Part of a small language model's weights.
Size: 15 layers, vocabulary 1024.
Training: a variant of Muon for these matrices, 152M tokens.
Each number is 200 + 20 x the weight over its row's rms, rounded and kept within 0 to 999. Layers, rows and columns count from 0. The size before them is the row's rms in percent of the matrix's.

# layer 6 MLP down (transposed), 256x192, rms 0.167, rows 139-210, columns 64-95
102,196,173,194,220,196,193,219,174,215,193,190,185,199,188,175,196,193,196,227,171,171,217,180,189,164,191,186,187,206,204,217,176
098,226,240,208,209,206,207,170,217,186,219,203,182,209,190,227,224,217,194,222,184,216,208,190,212,208,181,195,158,203,192,234,215
100,241,211,205,226,190,204,190,216,177,208,207,245,203,189,215,240,173,223,244,188,176,212,218,207,196,178,221,205,197,199,169,171
098,208,217,200,169,192,181,219,201,209,191,216,204,215,165,149,210,219,150,201,216,240,154,201,207,178,183,157,190,183,205,201,213
108,218,199,226,228,191,221,202,215,191,207,207,165,199,178,204,197,193,200,218,207,207,192,188,200,173,204,208,232,181,220,157,199
104,187,212,178,213,197,166,226,194,220,164,233,212,208,188,218,236,193,166,201,220,170,212,214,190,190,230,196,208,208,202,201,211
095,195,202,209,186,181,200,206,190,205,227,188,199,193,190,209,214,230,259,195,177,203,165,176,198,239,159,200,209,171,211,175,193
096,200,200,194,177,154,198,202,175,195,201,171,198,188,186,168,190,214,229,185,193,190,177,232,192,205,178,195,215,166,170,210,196
100,194,177,215,205,224,184,202,167,205,151,176,200,188,205,214,200,184,181,184,193,196,182,173,204,193,199,233,210,228,164,217,186
099,221,200,230,210,201,212,187,183,199,162,195,218,195,213,251,197,181,194,190,192,173,194,180,217,184,244,199,189,195,201,191,228
099,236,202,217,228,233,200,223,226,232,168,238,198,200,217,196,192,229,211,198,212,195,216,272,193,178,226,208,209,206,216,177,237
107,215,199,215,240,211,209,217,180,188,195,244,203,210,174,199,166,197,213,225,191,217,224,153,183,218,221,184,199,197,200,211,172
101,229,231,199,218,236,196,203,143,205,178,181,174,187,180,204,182,213,186,212,199,227,229,207,227,187,197,207,209,199,183,185,173
099,239,191,217,204,200,190,215,178,198,208,203,192,206,173,197,196,182,247,183,211,179,207,196,181,228,189,209,181,209,217,176,216
100,201,185,191,200,164,211,220,191,188,233,193,246,172,207,215,214,211,178,211,196,204,201,196,172,213,204,187,198,229,173,220,188
101,202,187,215,217,205,237,171,222,173,169,185,212,171,181,169,201,206,163,183,205,191,189,198,195,182,244,213,197,196,189,229,205
103,232,209,186,186,199,191,205,170,226,202,233,184,190,193,185,187,221,220,248,206,192,183,189,222,199,209,238,210,182,210,216,222
102,206,216,237,220,204,219,198,209,188,176,208,212,245,190,188,222,224,218,190,169,191,223,199,190,192,218,216,180,173,228,219,193
100,196,212,188,220,189,189,186,210,178,262,228,203,205,194,183,182,200,200,185,151,149,188,225,208,192,249,189,207,225,186,204,179
103,204,197,192,172,197,220,217,233,171,220,210,188,230,148,237,221,210,224,217,178,185,192,232,239,220,197,190,213,172,215,187,190
098,216,222,204,205,210,222,213,210,195,204,193,217,177,189,219,189,228,212,240,182,200,198,208,190,200,192,215,209,183,219,177,214
097,218,215,195,214,215,223,229,184,219,193,199,193,195,219,214,191,187,169,207,209,168,202,154,220,204,219,208,232,209,181,230,192
091,187,217,211,204,219,201,171,180,218,183,207,178,188,178,215,233,184,200,205,220,174,206,186,181,175,222,166,240,179,199,198,165
097,220,183,245,220,187,214,198,188,201,206,208,208,207,206,233,178,189,249,184,179,173,192,191,184,173,227,217,186,214,199,217,201
098,192,175,195,209,192,209,227,195,190,167,209,208,197,213,210,185,197,184,172,210,216,208,207,211,205,221,221,184,177,181,197,173
095,216,199,190,198,198,186,185,234,180,205,193,200,203,147,208,228,219,208,191,209,154,185,211,191,178,138,195,199,213,251,188,184
094,214,224,210,201,219,211,205,175,249,192,165,180,189,174,200,188,194,212,203,220,194,192,214,178,184,180,215,191,214,208,172,219
096,201,219,189,175,135,196,204,221,189,175,188,230,214,218,216,185,183,226,243,218,199,186,218,253,209,188,200,204,243,194,202,204
094,180,177,191,196,197,201,202,192,169,214,187,185,201,195,175,216,239,185,203,219,147,196,201,172,207,183,175,197,196,178,218,194
100,216,185,208,203,173,177,195,171,206,222,193,229,185,148,185,215,168,242,216,225,220,237,198,206,214,204,176,193,184,222,168,200
105,176,195,206,196,190,181,175,202,219,184,214,195,168,194,242,166,228,224,197,186,177,200,207,160,185,206,178,172,195,223,210,186
108,205,190,204,179,185,210,200,157,191,160,201,199,167,226,154,201,166,222,193,211,206,199,203,207,214,225,227,170,166,211,219,192
098,212,201,202,258,180,221,232,191,214,168,178,194,198,194,217,177,222,143,201,208,182,190,188,209,232,175,190,203,188,213,176,203
099,184,198,192,207,243,167,195,197,253,215,230,188,176,169,208,177,220,215,195,213,177,216,168,194,185,207,216,160,195,206,173,199
092,195,188,209,157,231,163,190,200,188,188,215,177,186,207,223,206,220,128,219,187,165,172,241,232,163,213,165,220,212,216,216,211
100,193,219,236,214,209,181,206,206,209,180,197,176,220,238,198,202,209,152,177,175,208,226,184,231,210,209,202,210,198,206,192,185
099,215,228,237,200,200,227,217,170,206,213,222,230,197,168,199,197,184,176,180,200,196,186,182,222,192,178,229,215,184,201,220,158
105,191,209,199,222,232,188,213,194,197,211,207,205,166,205,165,218,195,155,230,199,178,186,190,173,180,171,198,185,217,202,185,219
105,190,212,204,204,195,239,202,238,219,197,227,196,210,202,198,180,194,209,192,200,192,227,177,194,203,195,213,220,195,201,198,236
095,175,191,205,197,213,196,175,189,197,201,183,199,183,232,208,191,179,185,210,195,206,169,195,186,222,219,195,214,192,182,211,218
101,183,198,183,186,210,204,237,207,198,210,183,211,196,228,215,191,198,249,191,201,219,207,185,206,192,190,204,205,187,152,176,212
105,167,187,199,196,201,205,168,205,186,229,217,208,184,201,217,200,205,220,224,207,200,166,183,195,169,190,191,202,204,191,179,232
103,198,218,185,204,167,216,223,208,226,229,204,226,200,195,183,179,225,219,187,188,214,213,230,171,242,211,268,208,193,178,183,177
102,185,181,190,184,196,155,217,182,190,192,161,217,203,187,168,208,181,182,188,185,199,165,177,193,195,181,201,216,238,201,209,165
095,170,225,187,191,196,198,210,210,174,223,212,239,194,201,207,182,218,147,195,187,203,216,218,194,236,185,220,208,204,234,206,220
099,213,194,190,195,173,188,197,233,194,231,179,213,204,194,255,208,180,141,201,201,167,191,204,240,219,218,173,204,173,201,168,219
104,224,184,208,199,213,206,238,195,216,180,225,195,230,260,214,197,191,160,184,178,216,185,168,157,185,193,181,216,206,160,201,196
103,198,207,198,216,208,119,189,199,209,221,187,210,234,227,192,174,176,200,191,206,185,182,203,198,187,174,187,205,195,207,182,196
099,208,201,181,213,192,175,205,220,226,215,189,151,166,201,220,193,199,177,211,192,229,225,225,198,175,211,197,206,214,215,217,225
101,224,196,187,202,199,197,196,215,247,199,213,228,197,201,196,184,165,242,216,220,217,223,190,205,211,190,177,215,186,223,215,221
093,205,191,184,210,215,219,198,190,199,186,178,185,189,203,157,159,199,232,193,237,198,200,211,183,178,182,172,202,188,183,228,225
095,179,214,205,197,214,166,180,190,194,243,212,184,198,162,202,230,221,202,186,176,199,223,191,158,196,247,233,197,211,175,186,220
100,226,186,203,195,204,195,205,224,219,187,223,149,240,176,190,177,197,118,172,188,195,214,183,199,226,222,190,206,204,184,253,202
104,192,216,195,195,198,187,246,216,223,155,197,228,181,218,182,176,202,195,202,206,193,226,179,181,235,223,209,217,187,220,178,165
099,185,201,186,214,169,232,188,207,214,190,189,220,177,192,184,212,169,192,198,182,211,191,217,179,201,194,204,156,203,196,216,212
096,187,209,226,191,198,232,170,194,191,146,222,163,199,226,196,215,209,238,202,179,195,166,194,181,205,207,227,196,196,196,184,228
107,171,200,172,265,180,198,212,230,182,216,238,254,194,192,210,200,227,194,219,220,217,182,176,201,192,197,170,160,165,199,181,201
099,182,215,153,209,215,201,191,194,189,192,239,217,219,201,192,241,186,168,227,189,208,192,186,198,150,219,185,179,196,211,176,178
098,224,198,221,200,172,177,198,172,162,170,204,168,173,226,183,190,237,200,243,210,194,198,195,193,181,215,211,169,181,191,196,213
103,192,221,195,166,188,165,206,210,223,205,193,206,198,186,168,190,224,217,189,208,222,214,210,207,224,192,194,216,229,208,210,178
099,216,216,217,176,172,224,222,202,205,205,183,204,200,206,218,224,216,189,188,168,246,168,188,179,224,211,248,173,201,222,194,204
096,214,197,232,227,185,192,220,248,190,224,211,185,194,169,184,195,245,209,203,194,178,226,213,195,184,188,195,185,204,199,181,180
100,194,154,173,221,219,184,153,188,199,195,204,181,215,182,174,193,201,239,205,208,179,215,223,200,168,209,171,222,192,182,189,190
105,211,227,230,187,175,203,168,234,239,189,199,184,202,184,212,191,199,214,212,216,164,206,140,182,230,192,196,213,243,210,201,216
106,220,185,207,201,191,167,216,184,196,203,194,201,175,178,207,226,184,240,205,235,189,174,217,186,188,200,209,207,175,191,181,177
097,214,203,181,200,198,199,214,226,176,180,178,208,206,202,243,257,226,232,182,208,189,209,224,190,203,197,226,216,211,194,187,204
096,198,209,214,209,209,220,231,179,221,185,224,211,189,185,202,230,214,155,210,182,207,225,208,199,218,221,217,200,192,204,166,199
101,235,205,217,216,208,200,169,199,217,202,197,186,192,222,203,217,182,226,219,205,173,192,191,200,183,171,214,214,206,191,221,222
097,156,206,225,217,221,250,177,178,213,217,218,173,191,184,221,211,200,178,194,194,185,189,178,192,220,223,190,188,186,206,161,197
099,223,189,172,201,167,249,169,186,194,171,182,193,188,200,209,218,229,205,172,211,232,191,213,215,226,197,225,217,194,207,217,225
097,228,213,215,221,220,228,189,201,163,183,145,180,201,172,233,192,182,153,211,182,170,231,220,191,169,197,190,224,222,203,234,195
100,189,155,220,198,185,213,202,228,206,180,174,185,157,227,211,200,161,203,207,231,194,162,196,186,197,201,142,208,243,219,183,185
# layer 6 MLP gate, 256x192, rms 0.223, rows 140-210, columns 64-95
092,215,179,233,245,209,186,193,226,188,206,167,157,238,201,185,210,214,225,193,184,241,189,202,195,207,176,243,215,241,232,170,195
103,233,213,205,215,213,168,180,186,200,223,181,213,234,207,227,171,198,186,188,186,207,166,201,171,195,218,199,191,211,208,225,221
101,192,186,192,221,194,196,226,210,212,168,203,187,211,211,228,239,215,238,173,210,226,206,214,192,188,208,197,196,190,205,190,175
103,219,199,207,189,203,201,236,185,232,210,156,222,222,187,215,179,169,228,244,187,201,171,226,223,172,229,203,189,154,152,199,185
102,216,221,259,218,175,237,236,177,218,209,216,214,214,223,180,207,235,166,171,192,204,170,206,188,164,203,195,207,196,171,215,172
103,174,207,198,194,201,212,184,203,167,179,193,237,198,209,174,190,180,201,179,199,201,243,207,174,181,178,211,235,199,190,205,188
097,212,214,213,154,215,206,179,235,227,236,174,193,237,216,209,200,194,214,183,214,193,212,213,210,216,204,185,193,219,193,245,237
102,174,184,227,195,221,215,209,192,188,234,186,207,202,208,207,192,169,206,173,213,210,191,230,231,209,188,216,225,189,218,185,218
100,199,212,198,179,255,187,186,213,222,197,185,216,223,204,213,196,179,246,234,161,209,178,202,216,226,168,182,213,187,181,200,173
092,185,215,219,180,199,212,212,206,180,184,221,204,195,233,216,195,188,192,203,158,215,175,174,215,192,232,229,221,196,178,179,186
106,207,220,203,281,220,179,229,201,175,213,229,196,188,193,168,212,172,204,208,187,225,179,197,169,188,194,202,183,181,237,192,198
098,213,182,197,191,207,209,185,175,194,217,196,188,170,200,223,185,189,223,164,175,253,177,179,179,220,189,217,239,184,219,216,188
092,155,191,171,145,219,143,229,202,187,212,209,217,197,196,190,180,176,199,205,190,185,204,176,195,239,202,235,194,201,229,195,203
099,179,171,239,227,180,208,176,214,202,231,194,226,178,213,181,219,186,201,217,203,213,177,149,196,184,206,182,220,217,176,215,188
099,199,199,190,179,184,170,218,216,157,200,182,175,215,190,210,203,185,171,212,178,221,210,188,189,200,212,201,228,229,218,205,195
097,207,196,198,204,238,216,215,175,207,205,190,204,179,211,201,169,233,206,236,213,222,201,226,189,211,222,183,209,173,229,198,221
102,199,218,198,179,204,205,150,189,215,191,165,197,182,234,225,227,197,215,186,197,235,243,206,181,185,186,189,207,217,223,213,190
095,185,210,208,224,209,209,219,192,203,193,214,204,227,159,175,241,179,219,169,192,205,199,252,180,186,139,201,215,150,171,213,187
096,186,169,191,132,193,207,223,177,215,171,231,187,210,180,169,217,184,204,204,187,197,186,179,209,210,194,211,196,194,197,149,204
099,215,196,208,207,216,244,217,206,228,213,225,188,167,194,180,221,203,195,183,163,156,161,180,197,176,202,198,208,175,199,165,229
098,189,208,187,212,203,224,208,225,204,204,184,242,224,211,189,183,184,191,251,193,201,223,168,235,202,145,203,234,198,220,200,209
085,187,203,178,192,196,199,186,242,137,193,203,185,208,181,228,203,204,206,202,183,201,192,204,152,175,188,207,190,209,185,230,196
094,218,167,207,204,229,227,194,167,211,193,201,200,212,169,190,217,203,226,202,181,192,185,219,190,211,180,156,170,222,198,171,208
099,240,199,214,156,225,186,248,209,187,166,194,192,204,226,179,166,215,229,179,235,198,188,210,206,164,207,240,222,203,205,216,191
099,172,222,204,181,176,212,212,140,200,186,226,233,213,194,228,209,221,199,210,195,197,187,202,170,197,174,235,208,212,186,222,188
096,199,168,220,194,158,206,217,210,187,206,170,190,182,181,200,196,178,179,198,192,208,194,234,193,226,176,231,179,219,196,193,180
106,196,210,221,217,218,191,215,194,220,208,192,202,190,177,165,223,166,186,228,201,170,233,203,183,167,209,187,181,203,217,157,184
098,175,194,183,192,205,214,233,181,236,191,197,221,198,189,189,196,193,172,182,180,225,197,251,191,230,198,179,212,210,205,213,241
096,206,198,199,179,222,199,208,185,189,199,196,183,170,206,196,208,190,231,192,144,200,194,220,157,214,221,186,183,208,191,165,192
101,198,198,206,203,224,190,195,195,171,200,191,206,222,205,244,219,204,241,190,228,238,207,174,186,209,217,213,193,212,216,210,197
101,192,198,186,187,201,176,209,192,199,213,164,176,173,202,188,216,160,191,206,207,202,208,170,206,214,192,174,210,182,228,179,171
105,202,190,188,171,199,183,195,209,193,192,220,172,234,194,187,189,202,204,196,222,227,211,201,179,173,216,221,217,223,201,206,219
100,213,187,224,205,202,197,215,173,178,166,206,199,200,174,221,203,227,182,222,198,211,202,218,238,196,197,182,181,240,214,226,203
102,209,195,231,203,176,177,195,157,218,152,199,208,227,187,194,195,195,195,203,221,185,238,217,196,200,190,227,209,216,156,199,178
094,205,175,228,184,245,221,209,179,192,185,200,197,225,183,213,201,193,177,164,163,184,206,203,180,155,189,205,168,214,213,209,202
105,239,205,206,187,197,224,204,200,225,204,178,225,182,246,204,218,214,213,225,188,192,159,159,199,209,224,190,205,183,201,224,174
104,184,176,229,185,216,180,197,200,224,207,198,184,208,202,183,212,180,211,211,168,237,201,201,233,235,213,207,227,172,220,201,206
105,217,194,180,235,214,222,179,189,203,216,192,205,196,204,213,204,228,227,194,201,173,162,193,175,202,185,146,192,211,183,195,184
102,219,206,188,204,196,197,198,198,187,189,187,209,195,187,221,222,207,203,238,218,208,212,188,222,184,222,214,191,232,200,180,174
103,204,182,213,181,258,202,205,183,208,193,205,204,212,228,172,208,192,182,122,183,210,204,187,156,182,191,177,211,202,203,186,197
104,228,204,175,198,180,199,225,229,230,219,212,209,212,179,208,264,192,218,192,186,218,227,238,197,203,187,191,175,222,207,182,186
103,208,233,200,135,212,200,223,174,217,227,160,212,161,209,221,201,182,205,211,222,169,215,210,201,210,240,173,193,189,184,185,202
094,204,191,193,203,206,192,210,219,187,183,222,175,198,237,204,154,180,210,169,199,206,210,233,194,223,221,217,226,202,193,165,159
101,196,206,231,190,177,204,200,196,239,171,207,191,192,219,205,203,198,194,236,195,183,178,216,201,175,212,200,216,182,169,213,199
099,222,201,196,214,203,228,174,207,254,215,214,181,235,193,193,226,187,197,171,211,198,219,215,210,244,195,210,202,208,201,198,161
102,212,224,212,190,217,204,223,189,217,178,185,224,229,209,235,178,209,216,222,185,216,196,184,225,197,197,218,196,189,236,203,207
103,227,215,208,188,159,215,146,169,203,197,181,234,201,214,201,186,194,231,199,213,176,175,219,209,189,206,225,195,190,197,195,203
097,218,209,188,192,225,205,188,189,196,212,246,210,208,218,199,176,200,216,200,205,198,182,183,190,183,218,254,193,144,176,189,188
105,213,224,213,216,207,206,179,233,216,216,217,208,256,222,218,191,193,210,187,203,176,255,231,179,185,196,178,224,212,173,161,223
097,163,166,185,193,169,220,162,205,176,179,199,190,159,237,217,175,195,208,197,217,218,158,198,189,205,178,186,175,188,212,201,198
098,198,250,197,214,211,230,191,227,215,201,187,227,170,224,208,172,186,181,209,205,208,202,221,202,200,178,227,219,221,191,216,196
094,212,197,224,198,221,215,189,190,183,173,181,231,161,217,185,205,176,203,177,221,217,179,214,167,196,210,224,193,195,192,179,197
101,188,176,221,184,233,196,231,167,196,209,150,217,206,192,227,229,213,232,199,171,233,198,187,173,207,188,172,214,227,192,206,201
101,190,210,211,179,215,190,202,212,199,207,221,193,238,230,184,198,189,205,201,175,169,219,201,227,180,185,202,223,175,186,222,195
097,180,171,231,186,190,215,194,174,210,215,185,204,222,185,233,227,184,211,171,175,201,198,192,198,190,200,199,205,202,187,171,165
100,198,170,203,198,228,169,202,200,238,194,190,184,219,201,202,199,180,235,183,207,204,196,215,206,214,246,174,175,159,208,192,202
100,211,225,191,184,214,185,183,201,201,156,202,209,196,193,194,171,179,224,196,203,187,229,175,228,217,219,199,190,202,153,194,205
098,190,232,207,191,170,183,194,184,225,174,191,183,204,212,201,188,174,218,199,193,193,211,211,198,250,228,189,180,225,214,184,200
102,203,175,197,198,227,200,207,193,193,194,191,201,211,204,197,190,208,213,219,166,237,180,196,179,206,166,192,216,215,194,180,198
099,211,216,240,178,202,210,198,204,206,205,180,197,183,187,209,188,164,198,217,193,169,200,185,233,179,213,188,198,194,181,216,194
095,201,211,199,191,173,208,189,202,204,180,161,186,231,234,235,209,209,169,204,199,214,198,184,196,205,213,222,186,171,179,189,192
095,231,183,196,173,193,218,193,196,242,246,188,195,233,221,210,203,217,201,197,198,220,186,174,179,217,180,223,179,216,198,194,214
098,189,208,214,199,205,229,201,191,216,184,174,205,242,182,217,173,183,217,183,201,222,178,194,215,193,183,207,180,189,198,175,164
103,180,212,197,193,195,238,156,204,218,181,179,199,217,189,176,172,175,216,212,188,221,212,201,214,186,217,190,232,189,215,206,161
095,198,227,231,230,204,203,206,205,206,204,176,256,221,214,191,176,170,183,191,236,182,185,223,219,217,204,193,229,168,205,222,170
098,179,196,204,188,211,171,192,197,170,203,212,220,183,211,198,194,195,216,246,219,209,181,199,182,193,220,153,233,207,216,189,200
098,238,223,203,193,215,199,225,166,216,183,202,210,199,213,191,212,163,204,199,181,204,228,166,169,220,231,177,197,184,171,190,181
104,199,144,199,197,174,163,195,193,196,191,210,207,211,169,187,255,210,183,231,192,240,217,192,225,195,172,217,225,185,202,189,178
099,178,181,234,195,205,179,215,189,200,215,203,207,191,177,188,172,205,194,212,211,225,190,163,218,203,222,176,236,201,233,188,227
090,265,199,210,174,195,167,226,165,196,218,179,217,214,226,194,219,180,207,196,203,194,208,212,212,240,182,194,201,220,221,212,214
092,206,207,219,217,224,203,196,217,189,219,202,180,220,211,217,175,173,214,200,188,248,213,213,172,210,234,164,206,229,209,219,173
# layer 6 MLP up, 256x192, rms 0.233, rows 140-210, columns 64-95
094,183,201,201,182,191,195,226,168,186,189,176,213,193,210,194,191,219,195,179,164,208,188,206,193,221,192,223,215,193,190,213,195
099,180,216,211,197,186,186,194,211,191,207,193,184,222,216,195,163,198,192,187,171,204,182,179,220,209,237,197,237,203,162,168,176
100,196,167,197,234,221,208,213,201,198,215,216,186,212,211,199,193,197,211,220,177,179,209,215,220,148,169,211,214,187,216,194,174
107,178,199,175,227,206,199,222,225,203,171,188,182,177,232,175,192,181,192,169,186,193,211,192,174,212,191,212,226,201,211,211,191
107,212,187,176,200,225,204,177,195,173,188,240,187,191,190,172,174,207,175,190,198,194,169,208,169,229,148,221,211,217,180,189,180
098,172,161,234,201,184,201,186,201,166,214,193,226,249,156,225,160,193,262,215,208,193,196,208,242,207,214,200,192,182,198,194,168
097,190,131,187,183,197,216,190,217,231,226,214,209,207,189,235,193,186,176,194,190,190,230,194,210,164,179,200,201,217,218,231,166
099,190,151,151,194,180,208,220,212,147,202,200,192,206,204,212,197,203,172,205,204,236,206,201,182,176,203,188,175,191,222,226,174
098,190,198,191,202,188,199,209,193,178,172,242,223,210,197,233,193,209,199,201,185,191,188,184,184,217,203,208,209,240,221,232,228
093,204,219,197,196,179,185,228,172,201,187,212,203,154,202,182,138,184,180,196,170,205,178,218,196,174,216,189,179,191,210,171,195
103,197,186,207,212,210,224,194,220,207,185,182,192,235,203,206,229,178,202,191,209,206,215,195,175,169,235,173,211,200,192,202,255
098,180,227,194,221,208,209,193,200,176,221,191,202,201,228,204,186,230,223,168,179,196,158,190,205,183,221,221,178,168,202,195,208
094,223,193,221,174,208,158,196,199,186,183,200,208,190,198,202,216,168,229,211,211,193,203,197,221,201,224,200,196,177,226,208,177
106,192,199,188,250,201,181,244,205,216,184,230,204,211,208,224,168,207,222,230,196,164,218,228,228,200,170,194,188,244,203,220,194
101,191,229,184,168,221,199,213,207,225,187,228,202,188,159,203,222,171,210,224,198,180,177,220,194,212,206,203,202,169,225,201,191
099,204,198,227,207,200,210,174,227,211,176,188,207,200,226,183,179,214,230,189,201,217,217,194,247,227,182,212,174,227,210,224,213
105,194,225,208,238,186,242,218,226,207,191,179,221,174,217,200,175,163,183,213,230,160,210,209,181,203,206,178,199,218,229,174,205
096,173,185,208,168,209,179,207,169,172,207,207,183,171,200,213,229,217,200,202,174,210,214,215,218,223,161,192,232,204,197,158,222
104,205,223,254,184,185,204,180,215,216,193,180,190,197,186,224,237,210,209,179,223,200,181,242,196,190,173,220,199,215,196,195,219
097,187,213,218,203,207,202,194,187,199,175,211,188,191,188,190,200,170,204,204,201,241,229,193,196,184,188,193,219,214,203,193,255
096,227,206,151,202,205,203,191,200,222,188,198,183,168,182,226,199,190,217,246,174,169,221,186,234,171,217,171,198,234,184,209,192
081,195,260,200,212,188,207,174,220,191,217,198,183,218,198,243,206,198,192,198,214,192,210,210,197,149,212,195,196,238,262,190,209
087,190,225,196,200,191,210,203,221,235,187,236,191,231,229,214,210,222,156,226,176,208,224,186,196,188,226,208,201,224,197,229,176
099,190,200,215,195,204,220,237,225,205,206,197,216,169,184,201,188,219,246,226,178,190,185,219,209,179,195,171,191,204,243,179,198
098,203,237,173,210,205,184,211,171,174,222,172,163,201,206,212,198,190,191,203,238,222,212,165,218,209,211,198,217,214,164,254,205
095,176,206,193,207,232,210,201,212,209,185,183,226,181,236,211,209,198,194,220,178,174,214,185,213,210,228,230,201,187,201,194,223
103,218,229,179,219,222,177,186,205,206,186,183,162,182,201,200,190,208,185,189,203,208,158,193,231,219,217,186,219,165,205,212,240
096,219,192,221,193,222,233,202,181,185,185,245,190,145,176,200,194,242,230,187,229,224,167,208,185,201,235,236,176,229,222,184,229
097,204,225,193,231,198,195,171,171,188,189,197,193,181,203,194,201,193,205,198,220,191,223,195,218,192,204,187,165,212,179,195,186
099,201,193,200,202,204,209,204,186,227,200,210,206,164,220,198,246,186,204,194,197,176,238,207,222,193,222,217,209,233,214,189,193
114,196,197,199,201,185,218,166,215,179,222,162,206,199,187,168,186,170,204,162,194,200,186,194,192,171,216,188,188,178,193,192,231
105,175,197,203,166,208,156,221,168,218,188,190,192,182,189,201,198,187,199,189,215,185,215,216,223,210,190,225,223,228,209,222,207
096,167,223,215,182,208,186,242,219,207,210,203,224,211,178,202,182,207,213,206,197,210,186,153,229,201,184,212,191,188,201,227,166
098,190,172,226,213,197,205,183,213,188,227,204,230,219,209,220,211,197,229,217,203,226,185,201,199,197,178,189,220,207,199,220,209
100,202,189,190,176,186,182,179,186,220,224,188,209,200,206,222,200,200,178,183,181,193,191,192,188,203,215,200,199,237,185,211,246
099,170,230,181,233,192,193,194,191,193,202,202,174,189,202,180,236,213,181,232,195,205,182,229,196,204,179,190,219,197,213,177,217
101,230,211,193,214,229,186,195,187,151,221,192,207,144,244,220,223,230,197,202,167,196,229,219,234,184,207,186,160,228,202,202,187
103,223,238,214,192,228,169,221,212,189,212,158,219,194,202,229,210,198,211,159,198,228,183,192,192,203,172,223,185,163,186,229,217
105,179,197,228,193,197,188,169,200,252,238,194,173,223,215,193,183,192,185,184,230,195,207,232,225,159,180,212,200,172,174,200,181
102,213,209,223,198,188,208,159,208,176,191,219,220,242,157,213,186,192,233,191,207,202,219,225,212,189,194,202,182,218,202,224,194
110,187,194,214,211,190,203,215,189,181,191,224,207,165,164,183,167,203,198,212,194,195,191,219,175,191,183,170,203,208,202,232,189
103,205,192,197,222,241,211,205,209,207,228,235,212,182,220,212,183,213,223,180,158,197,209,207,189,187,203,191,192,165,213,200,190
095,203,154,198,178,153,189,199,214,189,197,204,227,228,181,193,182,198,189,175,182,204,198,209,216,209,199,193,239,224,179,189,192
098,205,238,221,205,222,198,183,192,206,209,192,196,203,206,208,207,193,202,208,224,189,172,215,204,178,202,188,199,205,197,187,172
098,199,198,214,173,210,207,217,210,197,204,208,217,217,168,217,234,210,203,202,232,208,198,175,225,195,194,207,169,204,217,150,211
107,238,200,170,206,165,202,239,194,224,179,201,164,212,184,231,223,200,186,209,199,199,184,206,205,232,209,191,200,193,175,216,174
099,259,212,192,169,223,206,200,212,208,221,194,214,207,193,206,218,196,222,198,174,186,175,197,213,238,213,224,195,217,203,186,196
096,183,195,168,189,234,238,189,189,172,238,212,205,203,216,205,220,195,183,191,179,185,193,204,173,226,196,204,232,222,191,201,221
101,204,170,189,211,187,196,224,202,195,220,182,229,195,185,218,203,223,197,236,177,208,192,206,241,187,213,216,183,215,184,246,205
098,195,207,160,215,239,206,203,171,208,214,184,204,225,204,211,201,222,193,226,220,240,201,188,188,209,144,187,220,193,200,208,215
098,197,194,189,239,186,225,223,175,197,221,187,259,198,229,199,234,188,233,179,194,225,179,217,182,173,192,189,246,201,203,223,207
100,208,239,234,200,208,178,250,207,181,219,199,229,215,201,149,189,196,219,213,193,194,194,197,209,219,190,192,227,206,221,201,224
108,205,215,175,205,253,208,184,219,208,168,204,205,228,189,179,204,200,184,180,185,213,216,223,188,239,141,192,186,216,197,144,180
093,239,182,192,186,185,208,220,237,180,195,170,215,213,191,228,190,193,213,206,148,192,209,183,182,216,234,204,227,237,178,202,232
097,179,180,192,218,205,193,226,219,207,192,198,196,207,185,208,177,209,195,196,202,181,178,171,217,164,217,228,212,166,214,229,213
102,182,183,193,198,189,190,201,246,219,203,223,211,224,184,226,221,189,167,226,200,207,228,171,209,201,218,149,182,189,192,205,186
096,163,213,197,214,187,194,169,206,199,217,173,220,199,188,210,212,200,235,144,217,228,210,174,198,226,182,168,218,218,202,197,226
099,181,164,186,210,264,202,208,205,215,189,184,225,213,180,220,209,184,209,178,195,180,181,223,230,186,200,211,164,212,208,202,191
101,183,189,161,195,202,181,216,208,216,147,210,159,172,188,196,219,194,209,177,226,170,223,201,220,198,180,193,212,167,206,215,154
098,180,180,242,186,223,176,181,158,233,198,207,210,174,238,186,195,173,174,208,199,225,185,246,195,165,191,183,196,195,200,248,205
096,185,189,181,174,197,218,192,195,192,202,239,182,258,207,211,200,188,194,148,187,196,220,207,215,211,168,188,210,190,208,179,227
103,215,225,175,174,191,224,196,163,205,215,209,230,207,157,231,218,186,236,207,215,177,216,214,159,211,226,182,202,213,213,194,185
105,222,165,190,198,193,179,187,176,207,178,241,177,220,194,215,199,207,215,215,198,232,146,185,189,207,188,217,215,184,233,199,196
103,163,192,214,204,219,225,204,205,228,214,207,209,193,216,235,219,193,208,192,235,191,210,221,200,205,183,190,232,237,179,189,204
094,215,213,158,169,234,196,224,204,199,196,212,225,206,211,218,193,174,193,222,201,211,177,158,207,219,243,203,195,222,216,205,214
096,197,195,221,245,220,192,176,209,205,245,204,165,211,218,216,243,194,209,201,187,196,204,205,194,199,199,254,191,207,173,194,206
105,165,217,220,219,178,200,206,245,177,179,180,200,211,212,221,195,226,210,204,218,196,184,208,174,170,199,219,168,210,193,227,210
100,216,204,193,162,265,216,216,176,202,191,199,175,241,199,195,189,160,182,166,189,181,196,205,237,234,207,196,198,209,204,193,194
100,210,209,201,194,188,225,183,207,224,197,232,213,220,222,211,181,231,156,181,193,177,226,192,181,183,203,205,178,191,209,165,166
096,190,168,211,192,195,186,204,227,201,208,182,195,216,206,190,221,218,223,204,235,229,199,187,166,208,179,197,176,229,206,221,191
098,183,203,211,194,180,226,227,195,178,165,195,171,216,156,209,213,222,187,146,219,192,166,211,208,197,205,224,214,217,192,203,186